config = dict(
    num_hidden_layers=16,
    hidden_size=512,
    num_attention_heads=8,
    num_key_value_heads=8,
    head_dim=64,
    intermediate_size=1344,
    vocab_size=50257,
    hidden_act='swiglu',
    norm='rmsnorm',
    norm_place='pre',
    norm_eps=1e-06,
    positions='rope',
    rope_theta=10000.0,
    rope_fraction=1.0,
    qk_norm=False,
    attn_scale=0.125,
    bias='none',
    tie_word_embeddings=False,
    parallel_block=False,
    init='uniform',
    init_std_qkv=0.0267,
    init_std_o=0.0267,
    init_std_up=0.0267,
    init_std_down=0.0,
    optimizer='adamw',
    learning_rate=0.000661,
    beta1=0.9,
    beta2=0.98,
    weight_decay=0.27,
    lr_head=0.0045,
    max_grad_norm=0.5,
    warmup_steps=361,
    schedule='wsd',
    decay_fraction=0.643,
    decay_shape='linear',
    final_lr_fraction=0.1,
    batch_tokens=65536,
    max_seq_len=1024,
    doc_mask=True,
    train_tokens=604500000,
    max_steps=9224,
    dataset='wikipedia_en',
)
Each number is 500 + 25 x the weight over the matrix's rms, rounded and kept within 0 to 999. Layers, rows and columns count from 0. Numbers have three digits each.

# layer 9 MLP down (transposed), 1344x512, rms 0.034, rows 413-420, columns 384-511
547501476477476505514482469497489501570459474535449535519504476488492523502458497488544498527520493516543499472527452510472459522544505432479563483516532496496515552550469517493486511512488509523483513507509529527556522502533449546487494449488489459458507461517527487525554492464498497473515465487461523544485533526485509509501468491474520543505462535509510485544485508519504493516518
467487491534493515479523501468505513498449513474524498505497511508520460507524501514509447492460503502517474518471469516569526559487472508475461530496541456491506520420447524512503501496488496528499489463521514504511489509433489515487507497491476547515498496476478471520487533510547449500531510518520519476478482507503489448501488518493503498451468492513459520508490507497472491539473
503455534526488465508506487502484488465485493469478483474515524479515494535455538488510511529461527502529447520470535527429476474501494506508484508521480516470489479523525479506488483485521498495501502447503538482469519499532513466526519475485493490541497472503535502491531534510443508476500494500438514525478464492497500519484533480477516496495500521489529506538519498471517510502466
465466463491482503498527472481451473489510520504501483509465516493502523498509522498484512513500481442495509476533505475495477481447479484494509505494518476505475475531504538462521496523480491526510487482457502520488512484479525483530492537524503454499492509477503512454520498499480460458490528488516547532507515481517549551524515552515504432528519495501519485524468552488455453463514
475529486518543476526492474483485480510491493534495492533479503525527479503478447500496498499495478516472485511479495480494508515528497488524483483530534512488491518452533536480500506508517491483532495532566527513464474468515505524459482524518487493503518498496514516475535521516445482502547512507483485520488502484562502486502479503494482500478491464514487467505502511447505533490519
505496489508534498501488439512499527500538474457491463510485489510480497502499489508481483552516530535506495524481495524512481513470473560498476495523507514526514516489534500514464498492493482526498539529476513544454484466506481491506501478509509499501478532485506508487532504487499475508481451516532493491509467500530467498458521507509488514522528482472489474495483445519498456506510
505507491517456491510467549467494480546518544526471515530492481478432495467508480491526493487510463469543516494496527534514471490525490497493530519499491528514491510512512475491458466471477499508489497504493520484492521523540516480487507494544560518494517482501513436511517469485532450502481471451509444505485479511456513480505482499503510481502511478494532531521481538490557536468532
489474533477494482504477471527502537483486518478472502490465501486507515549502495478452486550492500538487452482475525507511492542452496535506503528501532491523527527509522469499513523568503502473509537459463509499514470494496513456498486518475536438529493503509510479493513529475473542535480564515505488497479485519483496462517532494470516506496476481518523518498511497478489477477494
# layer 9 MLP gate, 1344x512, rms 0.039, rows 414-420, columns 384-511
521440510527496547509489483515494520543474470500556509535527465537493502505491509501475537497534491476540449499492489522498493483516474481497527492506531522506503479449530523479507496450507486526493496510482532499532503496491491445502516556507499512479488498492523467491527502488449490486474485501480554480529502522522452517543525495493499522500488534524501535516515506465483516464495
521491498518499501493471500508521448489516539501546516538463454463519493498465479507517514478471511531470481507512504528514543524480514507509497513516526481469470504550502500467493479545472512499465531522470513502524476504479501472513505498503490492464469510494548521494497456530504470487486508518510563514516478515486477514509483485501530520482499492502482503498516505483530481503482
489501482520496517515508531466512475516513518485526499519482536507492534496500526530520487465537472467483486464510564509495480519474472519499548504476453491480528548488515489510537487516534483461480495519538472544466505534487478458572531424525499474488535508548467495487452525497457519529501466490509503500510523517494502509477511517495469517537481477451529523512533551437472492547453
530553521503487516490513496518500442526494513501495484461491521471486509516479530498480515501517502445499525552542527516525454484458492533482503534459466440502523470510502466443494552516523517481497538502515499541450490484523538471455492498505514517501486500538513525557484511490540513504509487503503502515487504528497514507516491511500513546493465503504539524512496497530512463492468
497470528477485532519478474494482499519505519458484440491479477509501513510525545511511491497479489488434498531467526495500502486476508493525436526507544492552501487514528507520555489524495548493480508546525511551474496517479494478475512456463512466491535520493462480498482521508523473495511478467517520457454436520475483489478470528509538487516492519498482546485522475526499535492455
542503484514509489511516511470464529502510509490516449484462505476504501516496515506502523499491464462457507483520494481503489494521478503512507529536522510494501531501502497490504453509504453479514435516527514528492506505482500459471493510499481528530520510423494520497476490479531496509483517475514522568497493503489549478491487477516480517530450523515479470518490463512486511510481
539525490511512522490521483494491518517511480494520487546521501499488465490520533493510539543512552501499496492492465485547540477461502530513479510495525531521502479506453517499488534505485517495517492535538461532463494468495504500507504509493492509538536504537543503532489493505510501518536521508516515490499508476466489512482494490493499494516516499508476472541565483513467498538477
# layer 9 MLP up, 1344x512, rms 0.0372, rows 414-420, columns 384-511
461490492505494496562518503534491515493495451490512488452471494484501450507481483525458483533484501495507482498508500519482521490488473499489468462517518504502497499493525501511510473441480518540484479502470482484505532508480517476477505530480531469532505463467449503518477480512458474561493515471490492506470520544490483476509537467536515529512512476494458529498544486507557523517446
469514496480472493518486496427506484479545521493504506485484468512502470496544499515464522493548489509510509461534458455509557453468498478513526484490495534513491504518491552476500488513493469504526471505520494516544568501492514489500520495501487482545487501562476502505459518544527520468555482517487512525490525517511503451492455503455491504505490508480464507500526502523503469504523
498466517473518459542500520524500470512511519499482500476537530531546467471476441564513490467517513547510531523532546525487490482506483538486485489469474474495554525520484515493486500526512491489508451495516488497511515497503531549514558478502503507506479525527479493489511540494475482501496496553531466501525507478512529548479517476532511535495475481478496490521498495449480470523487
492522507502549488527484481529534495505501481493472478506512476505534512486499501506498523498464512534500513518533530510517481482468522513514521481510524472488520510524509520522507537454497486473478496452490548437497467483490454539486521456480505575536519490503539535469503477526466503515476510511484477528498498508530488500508459501476513477484532473502509495559489495492529501482502
509490453486514499481506465493526516526495490554497525468450513509533495588470451539500487486468497499533504515527519490509469533540486499445509506492508507504535517522504494505507488494462520517503505483476513469544513477465534522510493529466472501490504546538518470453521468521489490522506512484519525536550471475494524494494462491487508475524497555491497487544539526449478508508482
521504498463520476501489479513492473519525476519505475472522503554505477527489518491522509486483518497550519538493525520528478508534521531529516518547495493524528512489487524539485534554476488517519559496483499545485496494507495460582495504521523477515486485472453491527465466499524516540511478509483480534499458443486508508500490470482534475544492478509524488455563499505461518495509
485525480507484479509496498484522518487485481486476496484473534495503460476500492541519473473508552455475459537512492498507488498492504493516473469493474473512500519523517520462472486524542526511529496515491531530524508514497526528521516497504476517492487513489493493460478483503502493480517499505476540530515474476464540495470461507500473517537540490464517505495490484503476478481509